config = dict(
    n_layer=11,
    d_model=128,
    n_head=6,
    n_kv_head=6,
    head_dim=32,
    d_mlp=512,
    vocab_size=1573,
    activation='tanh_gelu',
    norm='layernorm',
    norm_place='pre',
    norm_eps=1e-05,
    positions='learned',
    qk_norm=False,
    attn_scale=0.177,
    bias='all',
    tie_embeddings=True,
    parallel_block=False,
    init='normal',
    init_std_qkv=0.0442,
    init_std_o=0.0442,
    init_std_up=0.0442,
    init_std_down=0.0442,
    optimizer='soap_variant',
    lr=0.00602,
    beta1=0.95,
    beta2=0.95,
    weight_decay=0.041,
    lr_head=0.00694,
    grad_clip=1.0,
    warmup_steps=200,
    schedule='wsd',
    decay_fraction=0.824,
    decay_shape='linear',
    final_lr_fraction=0.0,
    batch_tokens=32768,
    seq_len=128,
    doc_mask=False,
    train_tokens=148500000,
    steps=4532,
    dataset='wikipedia_en',
)
Each number is 128 + 32 x the weight over its row's rms, rounded and kept within 0 to 255. Layers, rows and columns count from 0. Numbers have three digits each. The size before them is the row's rms in percent of the matrix's.

# up: layer 5 MLP up, 512x128, rms 0.224, rows 15-114, columns 0-63
# down: layer 5 MLP down (transposed), 512x128, rms 0.227, rows 15-114, columns 0-63
up15 092:163108154145112135147094164120085173101155169169131156098110104129068085110129086084134188131154110125191154085116150098122133136125190130123115102109128145081112157100169105097105100102116143
down15 091:140050126151099106133104098186139163119135145110134092118093070130067175171179144123092103159129132170135103167194102125151110113111168084146122134173134162091126174090090165135097126088089131
up16 099:159116145187096156072113081128123154133176071105147106161112164129150128085185107097131102073133157163168106092095171130096105172179161085116099132100086115122180059151119080133113128169118130
down16 103:140148119112108088104116103140127080168176096090126087095154092110130137115157121167129178106157164186145060085118093138131118111167142178089081078162150163118110183050164109147100118130153136
up17 104:072101112152164138149124117120097112121153148097141167132122125125137180077137144091086139127076143160102149123111098180117084149139184129152148147101137130142110116069237154140155082108102087
down17 090:140163102167121160133144173111128186147179120072084086156158169116153163136126150162128155138111113102089053160160142136103151136149145086149118116088141116138133102161104101087119139102124171
up18 083:112144163084105116152191126163129108189142108166079085125139121142111166100148177168159176133122131098162073101153099125173208163123140172162101110157146112110150164152122122145120150119038080
down18 092:091144122164102153092129114129197182167145139161102161146088103153168130218114134119124089193139063155064096156112132117096140090170152135172151106149104111092133096158149144092181070159091107
up19 098:149104140187119076172171107129166168146136204110138126149098107127121134135106126096104149195153108112136134117119095163083143188113076109126140129209124136109195127144101092110153164136130099
down19 094:087140143156065203110114173111118030111151144084154116104163089181167092107123045148142120113135073147113104153135138097102123085100123133112105149137139148137135164108115110164085136154152151
up20 102:153136163120121123151112073139136129133112138153098136127121092149208181151153064094136139129126143169113122121131134161128157108176161120177069147157141153051110152097141133105133063195133167
down20 106:168093155096099111123139127129101119115146111138136149147073090119093134092134118163122109138133131129084129136118049156117172154189108167115158125164159079116128095143067138091140072134106098
up21 103:139080055128113132141113124102206176151136107111095083136100122129172134100126128103147152129111134106143168152132146090101152100105111126173126128051080145109084124094106150135123183156131142
down21 110:120092159136094098126123067074157148133165145183178094200130156191125125129149109155157184115124167169144124168083119104171100122166127134138116124153051157094132104117161124170157174114117084
up22 101:119143127153139111109078149126100173146182122171104127168113083141166110037139157097149078114102097138125132119182083134115167166169073190125081141121112212101165143137120133070104168092094111
down22 100:118105106170107086156116191197095111121077079121106176108109156080104074200154152118142152207176088090098107141164165114145150158102112145111125067114167090116153186135158154147127140125184118
up23 092:156131119109175139121138128093123118141143153143132180144162082133116142119156181069108152112119095129070229136087065120140126090101113143129154063105160187159105095129137047111133131096122150
down23 088:106153126142101073134114092180113131133115094146138107173119105097201044126098107106141176111164157152065135136083127145104091121132146104146131096126113155124068118127138124129109065148091131
up24 102:150147137165217177157085158126160142160117137107132088199156129141111142115106125106098190121118109107145153090109131132134107134111137149131175128163096161134131066081064081106137110104044104
down24 094:141143096094154125096115154164074124156090099166108169086146140114117098166123139124115089156139128131128123190196133089058149100248094153127078156113097163110179167122152168168152119160146146
up25 105:158131163183117161149134124129076142059156144197133130162070157072081109144119209158085139147169081133136081081162141090118149130098124068149140138171110103178204148170096095125141162188138080
down25 108:098153217094170126166146145180216181120120110118095152133096088143142082149080083129156128190126134137093124132153079148075097140150112132051100139106136163123162136123109134117060146152167082
up26 104:183098137065109226151170093137111113147095118110167085153188128094179145092104135120138147164121124090102142125137173069115086145134122118089218151150111160138134143154210147087149129128126095
down26 104:125132093053161116113102124099107150124117127113199169139102097111188066133170105130079144129111121106147115167160177112120123115117112137131122075081102147143126088134102175120037088109108128
up27 099:092144141047141108078112077127136171092110185161137140164121144133152138148098131120075108160139139185115134122142180116111161125054106144069124175138156143088097127089133180156098185085120120
down27 097:139117152082150124083094118116071111104074056142181141200140093121069130167132074116109143096128122127121128090144042119117081173155123132132096102116157176127133089140181124125140140126119116
up28 104:111108126148064184074131104162095122089103196059160137114144062130113145151096119089112081177161185091160108119125080174084162187127141096138127100190102064132087144087142127131135143094137176
down28 109:180119104146101165097117087084119094074075144094119119140123154170162130157112124141140131103132193181134033112086078098128112138155127174229113138146086145116125123087183140171133136122051158
up29 093:077084155098131151123137118074151071132176146144141179136148069113114140137147094149112121117128145093101140071027090097160162095194087156159141185130124119113142158114109143089092115106148131
down29 108:170126085162147099195042107137152151138128090070106107135069125087159034146113188085181050160142180148118133157133084110143089107115158140159143115110193091107105143176113173106136126143137139
up30 107:154161166130111140177143099197144135126159112160142116065140146145104154104073178148157199072117139076114117187092122140098127074078147104061116147122097100152105101092122118117201141165142108
down30 108:127070126092116088102114109149197083110184110112100139161153141145112177124186134141044113085144131148171127099110144085146106083120078136156122126127141096090174132066153099133108122154136115
up31 102:133138188144139131134158132120168099131160144138155156120099099123139167169150132050185173120151043140102078085090113156139154136161179061106104161093092117076111119169132164106102136153149174
down31 106:072125098139130076174134139122151128122183124103151134119132082117084162155089107191153074158112102171113103158107087091089136117167180117170134105072151157197161131150120074128141149171173134
up32 092:148088135107076115074162096080142079185125167122135126096112081145047143092112107090099207152110144140154142125141147152120187097090168125113156106093118135154185096144186081057125162105164106
down32 091:144159094126088111083161160172136129140123092108132184131122123128153090165097171142113117105135094136151059152095145080075149140130081099133076114093055110156111111101154110138180131126142044
up33 107:118114120138139139154096157068151148099097128089148130164184149133079141093143076087144134140101179150147174123112127163118145159133074146139099158138131142144196105107150101082078119114192161
down33 107:125144126136122173150127203131139144132133140180148136137137171141127104146121155115102151167123133127128116109134137115204193140161139115112092081156112135101094155176091077113114169099079185
up34 109:127170124120115190113118122140097132128130087103086119155176119169129119118114138099093161087104116101119131122105118103168160194146070166117056171150088042107129102119083176098127103083146092
down34 100:141088119120145083098157099180119148067147126158060120147092152127114148128165179110101084172113090132167096174154165159139120164137122160126125143089091165110105163096186149068127183189148163
up35 093:114141090100089151052148119095143141124122115127112131119134084122067137166150135175118133116119169161153134137202088158125169149123171126108175118151135099159097100146141124122072079115178071
down35 084:068172127202144040080117122123113128100161051137130096138139115134147113103164162145161164168122054135156152113133092115124114097134129090149128160085118123104134154088089107100161160124124133
up36 090:079147161156128100126142136112138103165139121171113094113149069131147151119129153118067171107095098133134203132162141103156145119124096114132111107076113095158129135164094165171176150147104196
down36 097:122121095132099118110180118097121095133092056114104138162125129153131112128098074149110107151079103163119116151078119149078116115070084110151191117049075076110127146141157149154149140127123143
up37 098:165145112159145053121181072099178153155098132144111121160206114125173171136110153149136101102137063150106175086132083091006078143140095128124139168142122159185154115158057143113097118097137160
down37 108:110129162105129144121094112096066143067121097114108147137112121103112064145113118152154161117196133134144073146124083150096125149149091125083061153164066121157071088130141143175123151130092135
up38 108:140085107149082166134060091160110170122142187082190114093141116074119107098126166135154107118170053127140127130153149195148129123204128120090158126148134065096102131159082146134059138123132100
down38 107:189150170093180124178121117100130143099111156158184139149109111119092135170165082145159127121160085126152144157119139165155090151147132137110166189147123094188150102154117075103142099069196108
up39 096:190074142145084130117081189081159087120115082152201153148107146158116135132089129112199140138156142132094103075154104112096125130136171161050175102148142113118164088097165150185135114066110166
down39 099:179084040155116102112136129133123198117122163132109095108109178103105083125106151178112131142108170145099160154140156137146096152152066163151119108144111142082078147102137173123140121108135150
up40 100:120154134115083211066159121121094171184155125025134109111101146126121119159135149143104077137120147136101138107124152201108106134109166154123089061146118154139061140062109120143113172130160174
down40 103:144114128139113127159098156158141183051194119120119165148078176156172063121198095153119158118109168099147141088114131109186118110057159150162172118135187100147151098106199152099139129085131142
up41 099:133144134124125112169128137099122158100140186122071080104139161138141146136161152125126112108152145136138159140121118096146130130152072115108112137123162091088140082104144140130177169199116133
down41 102:122151099126131156134111096128175092147090094079153066139141137088137087155138082105112106110106091117128118110122086135126150157171119183155134168100088121162176137124126103081135110123138081
up42 102:155126172127108210105094108101150071122095129130104102141124100067098095113131095104092141161077163072118123199156152118084128144163171112130142151125122140193156070085161100132118189161102180
down42 093:155113185139123131072154085092139122130115137098143153153131104034106137091156172137149113125107106151096073141083169120126152154090148167149161124186094105070132141130094138116093112154158144
up43 092:088133096160103145154143123117098119136189167162127121126137103092103124101150117107147168225145176135085118153135057124077134173128118141126063113124104126075090128104069143117132143136107155
down43 081:172131142136116118104114115169143123119074111101119110153168111082125138136147122150099158154139148129191106097120173110210086090097114092090122145089139102151090147156180113079169130158107151
up44 098:152140199136091105111111099066086160146076153171065154088118091137099111111159170119140182140118092098213084157112121098089100095160105145140122128162118130107189113126117108105153183147149134
down44 101:110130142090087180146179180121097124183141075133079106129122125101136107134095107187111124169134113133164103142188164128099096147133118180129138140129209141141162130152166168150096096104089093
up45 104:079105175160115164115158086108102072161124160113129130159148119177079141172051189154107068121077155169096148067165119133058081146070094150131153118138137133223100176129146144128135148128148159
down45 103:167191104135121136103096117065110163109076171089088053114164146116162111142089112099085140175116147164157130059154148120101124178143154142110127100068111203109108129137076153072174123105107190
up46 110:168137127131113136127120114071088133067142115183119097129150106111125149076148091101152159135222139160089143116143121152075139158090085057128101119112129049103140151094131104122098054067097120
down46 104:132139164164093178132129137134088125128136133142159154132134093193143127162132068134228079082111123137164141169121142121152124011115213096099129157133136116178118183108138158187126152156139169
up47 105:145086082079177142127167157187165166147106172149182184104147111173143107161151190136108124097099150091092054131182176150111130176110155177148116112136133126112179085085169142160078162097121167
down47 110:110157116127070158159119116160141116159163115118095156165138159161197089103089125142162110203108125143135145142139127147148144116101142074173129147081143129170105135167132087121131127147093108
up48 103:140143114127153145156127095082111109136144113109119111110147120191103118065127178133075142117178154159163076119065109083095065163134101067172158143052164067162121158172166121104105106169111177
down48 107:124106142134126141205105130098114108160074176153130082097148152156097119176155100193081111093099152141103112133202052174122044141147154080102156117088140078152113100154145142072075118131174155
up49 096:083143136141154114107158098148104107180150153128119109089199068098127137101136122151137191050152111118184143122112112149108143117147111190133107118093107113113207200154159114097055112180180156
down49 107:083123096117115115172122144130187134145158180097109149108040112103101162086115148157140155096142211131154126126088156094115078064070105128079098103113136161130135130072118170154078164158119199
up50 105:088056135214133136084138137182133077153091128111197118194153115070099108123072140142160139153115099203153100102168130134166099147145114181076102126156074137102109117135184129100156155093150113
down50 100:118131136126158096075144152087061166089113119149131149140114155100147156148104157137088097077118143143167085201131124128083129139124088194135061117136110104139099130216117166164129123111081127
up51 096:131164210150118111095085180123098113117172074133164077115131100125113182138132094098161116130151130119184138124187133099131128135086132122117193126108141185111133072117095107100124158127194086
down51 099:161073060131199103148159119083153137166134152127100142188130161080139105113156106088145091188076146109128109176122119157175149076149163061134167126168143092154115144138164138153150118159121144
up52 118:148136141211089144143163124100168138162123066130144174117145089142162098107137159110136068113132106119095108122133124195127124085133098093111089112136128077146147085069065114177163147136095147
down52 121:116117121117145093139120135100106156139154092095131205222122102154128092117129131105123117092140072178118129135165079165155145074125124134142135137078127116117092129095095134127158089104129141
up53 107:057128118149084155067108112121112135119157183109119132079143041138124114101136093145120142159068081101188121113162115101158148144152129152217125158114130148137114128126148111154129152128176129
down53 109:149195132143154139179128138118089139174126198174147067157141135068151101090148121134164118122115106136123124139098118125160116122078140118128180139189115182110092136103107166070133189127097133
up54 099:156126104115162158134122101127127149177131075080180104090129086169136150119134120130166155136119171115094114142169158186097130155159167108179164160157159122104108136122119149048129041118099135
down54 101:036122077136141167173115109145079097085154147106075165150068139112129148063168091090110172120104096137134142141160203114176131123168166096137125154143081142130133190126114154187156147069125131
up55 099:106117140103146130139110106123141106192137100133167178154126101187117222118086129094127116162147112177068116077132143104162062159147083104127118124135090115184198109122117141171181071098112155
down55 101:146128121113096143141126132131129099135135146156078145052080106131103145147112198144116160052158125103101139096082112125100134156086114191134179164152067143140114156114152157096127144141105083
up56 105:110070130159177071122121176135167099127161126123112120125171126102100097106101091132063096141079143136160109118120155163195082070160107159098141145091153139126165097068149161177066091112153113
down56 101:103159085122117141149102138024153157100199125165105140209112100133149111093110093159116138104069134129130084095126132179166114106114112152150100096113105151126133072147088140145188112127092090
up57 104:092145137105143157097099102135123145172123074111126114134131084140109091141138141117176135090137091098110139140087132058139117128079139071132163115163112162197137096129085127130142162139134094
down57 106:155079115119124075055151127088177111121143121153116087163127124149091139178149121129140107101117048097135160174134128097108056137112153156097140122154171194090148116170119188179104118097152125
up58 090:119115170154118166152131119088149162177157100073083136145159123122109153142059151118097142113121136140131128135119179170233088144158125115105155092150111111073117141116130104150165144131073113
down58 081:104110104089170078092128148156132129136122113123166135183079116116173159120186154119106128107145131089132126119161126119039164151102104092071181067124153104215137116114124151118176095165056111
up59 092:065152086088110130093140125161173119069166099177166163127137113175113155133137118159135082107104046183143074175138108116164117189121099118166068185115158155166154165123153157130100129146162146
down59 098:157134111099098160115147155160114141118147075149133095105172159111095178114171119154076165165168076185126113170122085136125134125149152144146123114198170118117098129080143113080169100155088134
up60 103:129120170067124139165104139107124073074138058146142084088134119167142182094115116145098148143161141198112129085091113101077101113159127130141151138120130146141121099139121170156081099163132109
down60 103:104105154067179109110097159159201171167098147137168173126051083124181170166189141102101088198204108129183154163114220138157145148117137169135154106105120148174107126150141136099092087151189165
up61 099:109101163124164103155130090077106140135092182118123161083138111211092150083096131192117132137113187152192158168143159138090102126124173108053079146153141130121144084149134061144179151211148143
down61 096:127127151121098127120125083156136157137165109098150076131110144119157120140108099058141158111176182130102082081124079154111113083117118221153234122111169135134138124154146167140098066125102133
up62 102:082096100130137161116209132074124092145121135116085119155156121082191148139145074164111140107164132121141103153071137084128098128137062150124140129090074093145126111135087162112123148143107154
down62 107:077129091152118097146108127100076123119123150163197071078150088108123147152112109138145084144145162119141122131146161141162146144183148128078095120092101117056126091109111119152123170158178163
up63 091:133153151116180140144135124058144101150135129115149179121147144070004116132127099101127110158113168082092063125121136127078082099106132137178193076143152148129118165182129134154119094125170126
down63 091:106092112105124112195143146168170135123176151152173104149138132093156174137175191084143088105125173146177164154092136143124152142148137190103083105154121157102091046126201105156132146132135084
up64 095:097108142191110168146081147073163107084159153140142131127175165119136145140136141164157133096146144100110137126132171136152150087102134150125153080205114104137150058042138160157108084157125158
down64 095:151152084105117068175094113084148192082092142148091174178134063114155111141122120077130114184169096140125128141166117092083105136138091167111161171083165171180118111177118097161111163096095136
up65 112:111180122181204133073124176157130060159130146131072096131116125120167159139180222101076153140069180140140157099109137127099073114154175118125145084141139110095172101179173097139128158116111111
down65 111:109176092115141131140078127153149160101105115151117119087070091172129121111144116129098134077206170068097162150124136176109102152094092177101100157071141119100113103171071165129082127133096140
up66 110:144096141144088141051110046168153107151123129112148132104144125119144098091113139103163084173135106093098157105087095169145113166089142207147094140180112172066087142139117128098176104185147109
down66 101:084089107117135076093139138172129073111151123128143116183123146123107169174114107150105098107090071105119157111124124189137154098055186092170131094113147175169177120076119128154175107157105066
up67 109:105164168182106138125088169163115092151121082087159096098122100126148161103162143073187146109128176196122162074122138102086118114164155190109119121140127175190070136123125103099157146206153151
down67 089:182100159098157111174105128123126156096152108125171155144156159166195150104112131169127110163146119096115197124122129137115145132102124118188159169135085119125137164130156109152144170179117182
up68 102:093087108070086130097156112131110111127150109133092120143121152172105124172136106150207058192090136187092133128164088160113139127148132058078070103143125137146114143100089162132151168048187131
down68 094:144081182117150093229153157157120118091064135073113094082154128186086192136105129167085129116138097115096129121164118143110112144158092075111143115142120145066098095114125143178138091130108107
up69 096:097100128140154177098155086136092138198128153106202082117116117180073125151135115103162091098118133149106092120144113155094138104166173187058157129144068123118111138135153192200128139132120145
down69 100:138075074135098142124125160114084108108124067175178194163185144136221112120059180100116119159102152156100098181129108137124138181162143125138177120137114178168136139128152198063073201132112098
up70 106:148123115139153166102146128139086083132081106082125123095128095157103136100191137141079137106129132139179155184146147103110147176132122146147099141173123116112132185203082042132085191113131173
down70 102:105098095099127075113096106113121113165120165168153195130074110176067106151119152087146150142172129149126163091134188152149156104143188118082137190079128101122109104144126098119120127115150126
up71 089:175128146082136099085125135089178131114139089167152091066136070101212145136179191119099147136120050132132140104119145145121140084135121120129107116184125130148099077072145132119113131128100117
down71 099:175134120087109115150064108070141109139098155145193113159160135121178071169091081087127153156149083139166154135134170140128115147075175107100174116114125139094143094099162161118136058096134162
up72 104:168160110144157124089127104056065120070108144102159105158079163155138107106129163159079152141094084183078125118110084114129075111151064124184130087108107091131177132091112127129165175095141121
down72 108:117134137134173202143153127118139091149136155148106100150108163137109145186159125122097162141089103124121145113143117076150138110160152154128131137177101122126093178071154097120114138101145137
up73 106:184095149108175088127117136079128136088157104124084102121151126184167118117142122142058183156146120103151117137166083129104123112071120180088105186158148208126147056151187122075158090116146131
down73 096:140164092129122163149138081133103115150119164139173154133143225135117184144168112130191128152129183181175150168153106156136149169144183079127146123145146114142153098106126121157112111227108154
up74 101:111062178159125120067104130100103104095173137163172127111094068166160133118159151151146138160144143098104124162092175154131140093122131115101120141165134158144089072045112122150138039141174086
down74 098:132153126129121119166073165150101075109120119137080181114175103114068090107099091144145150129172167127109117168116082124140105143130142109143088166091126159122177121197165093134090207161089123
up75 098:075128103133129133095123169153095096135075049113122149125119152120141156062117128097138102128200140054120123210101122134147079184158075187190138209128126127105079174098131146111133139131124146
down75 107:106165060112144099191147153124115126161107131061139144127065123193130093087099118072107100087125065140087089153149155112132136062164202113113128120125127135111169137111126132126129169095173148
up76 096:088150104130117118112090120119153152065156132131116125125123146027161123134088127144128158057113150153104163108161167185126075152139098130091093115110091111121147068113139157178131049122053195
down76 106:108113137193090140169103098196092121118118136102100115123087104128111117167147102178166127140104178116088120151151132120132085119145098124100171191085143177128090140147190161093188147116136114
up77 100:159129164137150076157112081163139081176141115130157088173117128039133122131148117115093088192137137172151170108142066186135138135144158115115053069172181093143128162122129136116146108101115106
down77 097:169123091113106133139153163144115144095141127147122175234098215122119086077163116131165179172087075173145123171115131169117107144128133148112100131199121117107075115114086123177128163148138113
up78 100:137162121145188156145129141164202126133094129161174090107134164172137162144095185144083070127095131130122085114135154137076145138125116168154173080149071142119193150136109176118110120116161131
down78 104:136102098144123128102092113131159108103094056130060120137126053134186135107103129120119100112077168150142134172122142127117155082154167146097157105127104195156126146169166134161072150184104190
up79 099:115080127138156141113096103145084137146132192138121108121120103160131123102104174114160134079145193145134134153178154145081148113092155144119139099175103132055120106172093121107121092146120044
down79 098:141156107099089146124147139132152152103108073114163152181167091166167189092115081106150116080163071092119082115118087162153138134141167146165146150126144143139178165187168086151110043065113145
up80 095:168161118157136190122138123164092098136102099061181122101124137159152132161170119139125142141199105171121138113137127182107148220168136114160165214142140158168107088140130146124144034124090128
down80 101:123146084120150122130114170125148112094127091167119133148146130072119135146091182103198196155116129164160128147049132163103123070126100108103128103047048142095150167100113166087127209109166133
up81 106:141132128175091150120113078118138159142193090109165173160208178136137129126182120127073112160126151137130115128122094128096121106084119122131121117095191097099047121168157156088143117089136095
down81 096:191096087121123115206105148144161140129125182123123142076128111140137121107145104183146206150148169152096104152108108115188147144115167137144185195161126134153144125164131069176124137116162127
up82 101:117114116100171106081136100164094172110096049094111095189123150151177133167115106101174210100142131130124104176087099170166122122125092099065098148089137092119189180102100123122168146118158151
down82 106:138144071101158114116174068111190145125099145094126120165092149118137169180157170164128148082117135130124170107105180139146153133060123160141150185069163092105127140137099092088147133164085128
up83 103:118112188143177107132085154115110180130115068124128139148138077161139084104163182095113114143131101145117104111208132086118143128108143122158185136109124122173106086183131122082118101064119162
down83 094:173134136111150133104131145039177136145164139174139139172153130145090151072139085186141107164148133105116122098138180125097150133124155098140142134100141123114108125107102196148177121130090118
up84 102:079092085195162130182113101078059074163159122082093076124113121134103116101157152094086104153089129140138127109114171159100108108093104122163129124128160109156109133160141115127165161139172108
down84 099:090087118057188091065158176117092183143111107116127180136167100038083053108137151070063128133127143062133136146059169187136139159168130165075123136081146136102143092134130157120128107135173128
up85 097:159138179187160097203125144136085163142097096119155126097145135186134095128118114122109111147155075076169144077160202141093164105190184118194128121113111118084135066066119173132133098168121147
down85 098:181124125090115119077136132094102123140146186143115204113093118094039153130140132090209141114115135142098120138095151114114085095100130103196093086105167133132171145139103153131114177151101147
up86 099:124104113116076121122129117068121084142127140196183087117221129158161132174134148125136082117109072161165104106152092134167068138098122123115133136119170125088121116070175181110089099116164116
down86 095:122192070112138171126100126150143086159162122098134201116209111150123140151081081150142117097097059120121104114134081138144122185131085144087096090109102135147095140135162155164096056158116074
up87 099:156106111164170070098176171101096153143145118115147132111115139096119185077116156125147090132153190137080101115137097142131155161099112157070094083109188130110129091011103113116183130117113175
down87 109:131092108090133097140108153107175109085124171129073138102086193093150114191140088157124115111099185127152147203120091114144158082114127149124111141151165128126169162176120183143086145127124081
up88 088:141109097129153129136135103142079112125094166169051095139125154149218120144201125132135153045106128116121135160169141118097093100117148071072163089135137136099180136095130127062067172186133176
down88 098:135101142127155077164100108105121091116118082169135143139121154123139110145094079103108148075147132120102189116102153156129111134104166134186203201096186131071159108136138151103108077081061098
up89 115:171121120153109128146070129107142112130112161109098122151119097105100125099136138119137148180157094155206114139077111153083145079116129108117086132146148097165183115127108126108140110110175135
down89 115:118123148124154151125073164079147142138093115168085135145098131204150111142145116167160123140112082145140120065104107143082154108118152114095115117048202099140204125133146158149138125107138160
up90 100:119096119138087160185135089149164107051139165143140128152140138124092154098074103112153092128157084150128097126151101082073116123145124133134127174144118053115153119145125094089123188098057179
down90 112:119090124196134130160140148131140178117194161124094149122140150116110204126128162124114083144051124068109125126145144084122089147135142091131123125064190135144089083159143073105163177160083189
up91 101:186124107146137200120093105122137112127104136052171149182134169118108103157125144114112106121138078142114128133126178127117134161140121198142168161192153100095083149091070110126075119075110123
down91 095:085207108035127119129162101085100161160126051124126163132084113174071090156101145131128087154090150105120178107149071117152116157137126133113170116141168109147129068107155155124104084138111156
up92 104:089113173141084108120115092146127081179084186120139072148175173109102128135159135119159121145096196123157176082174181214131110156149112079127134102126145104078142124141221121099093122135138144
down92 109:135145148173058148107151140140138138141162135125134149079078152154136110098112110099094065096166133101070130130128117055096101119171139119140109174079069152127132173115082136153135116121133149
up93 095:070140153129087119075154068137166128145157153096137120158137160168163144087107174146160119141100176110178105106118079157121086139116148111131134132115131107107174097090145123072139132098217096
down93 106:154112133141115103118162119156156104159104176111152078150110127172102143137164096109131102132086044138136100113180161115155079141056183111164176118097155160112100149140220174182162108076172101
up94 099:172099114132133123140144073137126082120140127144097103148116161161101073124098192164086140150125115154156152141062145164139128140102113078141135150127125056137121076096061116128089129115146146
down94 099:099119148108161166081154162205104094170186121124146114091128062145082106139109082133121142107172186072158082121101098174173156135142131119082145150125107140119149080118151089185119095146091134
up95 101:158166155109109109120165124059115122076103155108120158168113136101140105151125155116123118100148072194093124111144062118119077121125114129145168108128131194102075127111089130117152107117179189
down95 096:088184110140134119089138130152156154172138097167200144157123133085084143149126158110156121139072110122115135136096153103046166115153104112134092119171099116127087168151138143124101098154060110
up96 098:086129120114120118128105137141055104092122122176159120106156132130119148148193146135104178152128123149209136155127152145119140079154114117126074125161104089146100121112116189111151112143103173
down96 098:154125148137116053103173164098186160133162117137085148126179165139138121135121093120112123114056166157139128077132150146117106101125144184084157080128116122143156088106148131172117127088143114
up97 100:097150139148154119095123122184151151136136142125136118144216149134109106080068116139081163115069139173214135149055121135104139107138118115125051083118131153121117135183080185095142128155120136
down97 107:100158049104115131162172126120141149132062102077133116110122119166105155109141073161141152124096141117118101097091175129137140092026132135068158083097116046118099125143092122166151105108171072
up98 091:145125109118168097096137155129147071112123124130142088120137079145153152092148150145100165107054040142075109112131131063085102209163139079121152217170109095099155087144115095093103121148098107
down98 095:109152145162161101151137145132129140134077166070128115133098117132151105138096182102170098089068208160110108104152136132138130118122111095096172077148190104211108134095154119118127118196166168
up99 101:184142123148173107131121120062167101173103105132177177148129152147147055159155114140162114185101097110110136120162094133044065130100166100134085138187154122084118049152150159158079166127163099
down99 100:178212157152084182199111134094128084193112117143108125126082106130142135112163064124105171181103130124113153141122161148129063131100095116112134121130123146168075191123123116171162122137066158
up100 106:105177151133131171095103128116108128138107098149128154099202068167170138151119128101163129142109104130130159135133130129152157177138124094096139088160152090067123132098178156097116102105152203
down100 120:114099131120129155100090152057154165111064114098057153135152115215128094168063113145126120117153173136121097132186081134096136143091130148056139129136089109120149146140166090191156167137121154
up101 098:129219119166138140172096189147148162071075129148153093101163186094136123105128120098065185148124119135117153079126107098131069121153175075133071143158120103063097119177107130075173157128148120
down101 097:127079140150173166120099056080176096123146137125104142165120111207172145135123114131125027160123147083128138154166169077164120100139136102186131085087154141112124082075101116150176107105170129
up102 109:131128195121134215094143144052091134136105169116123174096110114111171124130140094116137099117108120149127114145140059110082158121139104101086120149126134073122117118159078089108145143127140160
down102 098:128129169124072123123105117139124119136135149091139153109144097129187091145093119125089152157139210131092131143110125121161152135131161071152099072129073181130135155151142126143102116144117147
up103 099:088141127092113141165119114112140136129162115097147101112185127171160133137124180069102136161118080098132111117139083112186134095155150172139091127139098118087152086159119157169114181129151044
down103 096:113123070124145168144110132115146168127129110087099093152143121164172107143151164083130109133145162091172096121128041138150145103109177063160174136127171134121083125093170176176149171069131146
up104 102:085123122112087169130094148127095061119151109120102096166110148102191184053132098098156195101104115095110084133154106140058145102163140135097112164120208128157088127171070159116149116163152095
down104 099:111138044162075116145113159163085133099130122105120153152100156155082143168072120099046159134151116118112137116158081099099168176130141120158149114132164095131099140157075128151127134148168158
up105 101:059089128123083155117052073149146097108159154135071138065106149179125114117118125126161114176075163120125134182142146132109173128152134163121171053172122176186164165152051145055148124164156115
down105 104:156114153131126188162097063095168093113067093107117131130157170146067098169117138128111162107069113116100142169061143131120133080179100195169159091092138182152144144125133065116143090152130124
up106 093:141121138103097109117153094111170148101184130220164097141111117161158118145172120119158139055073107161158183111151105091150082137114163169193101123141124087110123089153162109091141092156129119
down106 099:134112105085142055177151154092126121105125119151164178088134213185143104118062123091116095056102132132081110170137124096159126191099094130134127149172126146104108089192095106132115087151149137
up107 104:110141094112148147168119141149145183172141174133140144132111197211166029115106137062116109092083168150120176086131106104105117148064131114141128143129151100122118120083183082145098129137138162
down107 103:136156166102107166091094153152124132177140144129151157090144082144115118172112134171167156133093189053124101146070085130166194172162073143101122080130168168170119118146122125106138130137107134
up108 099:097101143150164172145097101174151125096170077103087165085126160158119135129083132149132133167189096138177108090134124156185079102130097099112116150155081116116149129159107148121144110180117121
down108 094:141116143121133116098170138071077142165082156111107159166118106133150134129091124143194175140112132119152125135161117112075127120115115125141138095133175165135100112114145180130021115178145181
up109 079:134115116120094089114137139083236171099180070155135063168086168089125152150093132120200137106067096070075104132149127134150124171139118150157087092125146127140133156135158087109101110158147153
down109 090:107126102042114091133095146172143073132109142118121152079110110173135116104157105123154115126099129117127171075135163126073159103118125216104133152124043107163123145121145125131103100152081129
up110 108:153095157141107127141112094115127121085125069150161103150144101151087108074182116140125152121087147174195186125158144157061127106093140176092101167113101102123138113134160116104159081168133123
down110 110:204087115114135126112192173149110124133133117135122110190156149133154119084124219105138164128151133155120124120097087110077159116131128144151128153091113141095158143164083167135142096156127150
up111 098:105158102144125110180113085108113086171218147175102072162125168085156131104091122105066132131132178154126161146128176152072130134113125129147137151154123116181174100092182159173220126094123135
down111 084:097146086135082094159149137152131144169083096104145151105130081145119078104167185155094134169133145132184078054172124121150104107156132088129066068149175149165094071127163115110113073117116091
up112 101:123128125118093093093065132141136124094071117108160140164140188087151082105123202132052117131132114120129147062165149187117076160091115146121155143178135140104124052091098136134157143146117156
down112 100:153148050147170153105146119128135210152165149109201105156124127144117144164150109123115109091087154151106139148114204088180113122143142073168111081101150107060158147109162123111144132120175100
up113 098:148172143091074135157132094130093152148163115095112096128130082178118140088129102155153188129113096163138130116149105186082098138157144097159126136046114140108170127147162122074091194137146082
down113 099:116135117108210123089131161152141045144074159131118212124050101145107166199117117128115127161171089135102126162108084099155135179130066117035127159153122164148127119111123098143163131121141133
up114 097:160125108120081186102094092113121122118174137156167128137149080120148113144117106141076135115101149137084099144141141179125184179137162132177120121176179117136089120103130078067171134119134137
down114 097:142124114224100156111096129093183129116114110187202139096142146173154146185134158116141152089164135114075147074134097128105091126126145137152128143116156080106159092130155224111099172125120100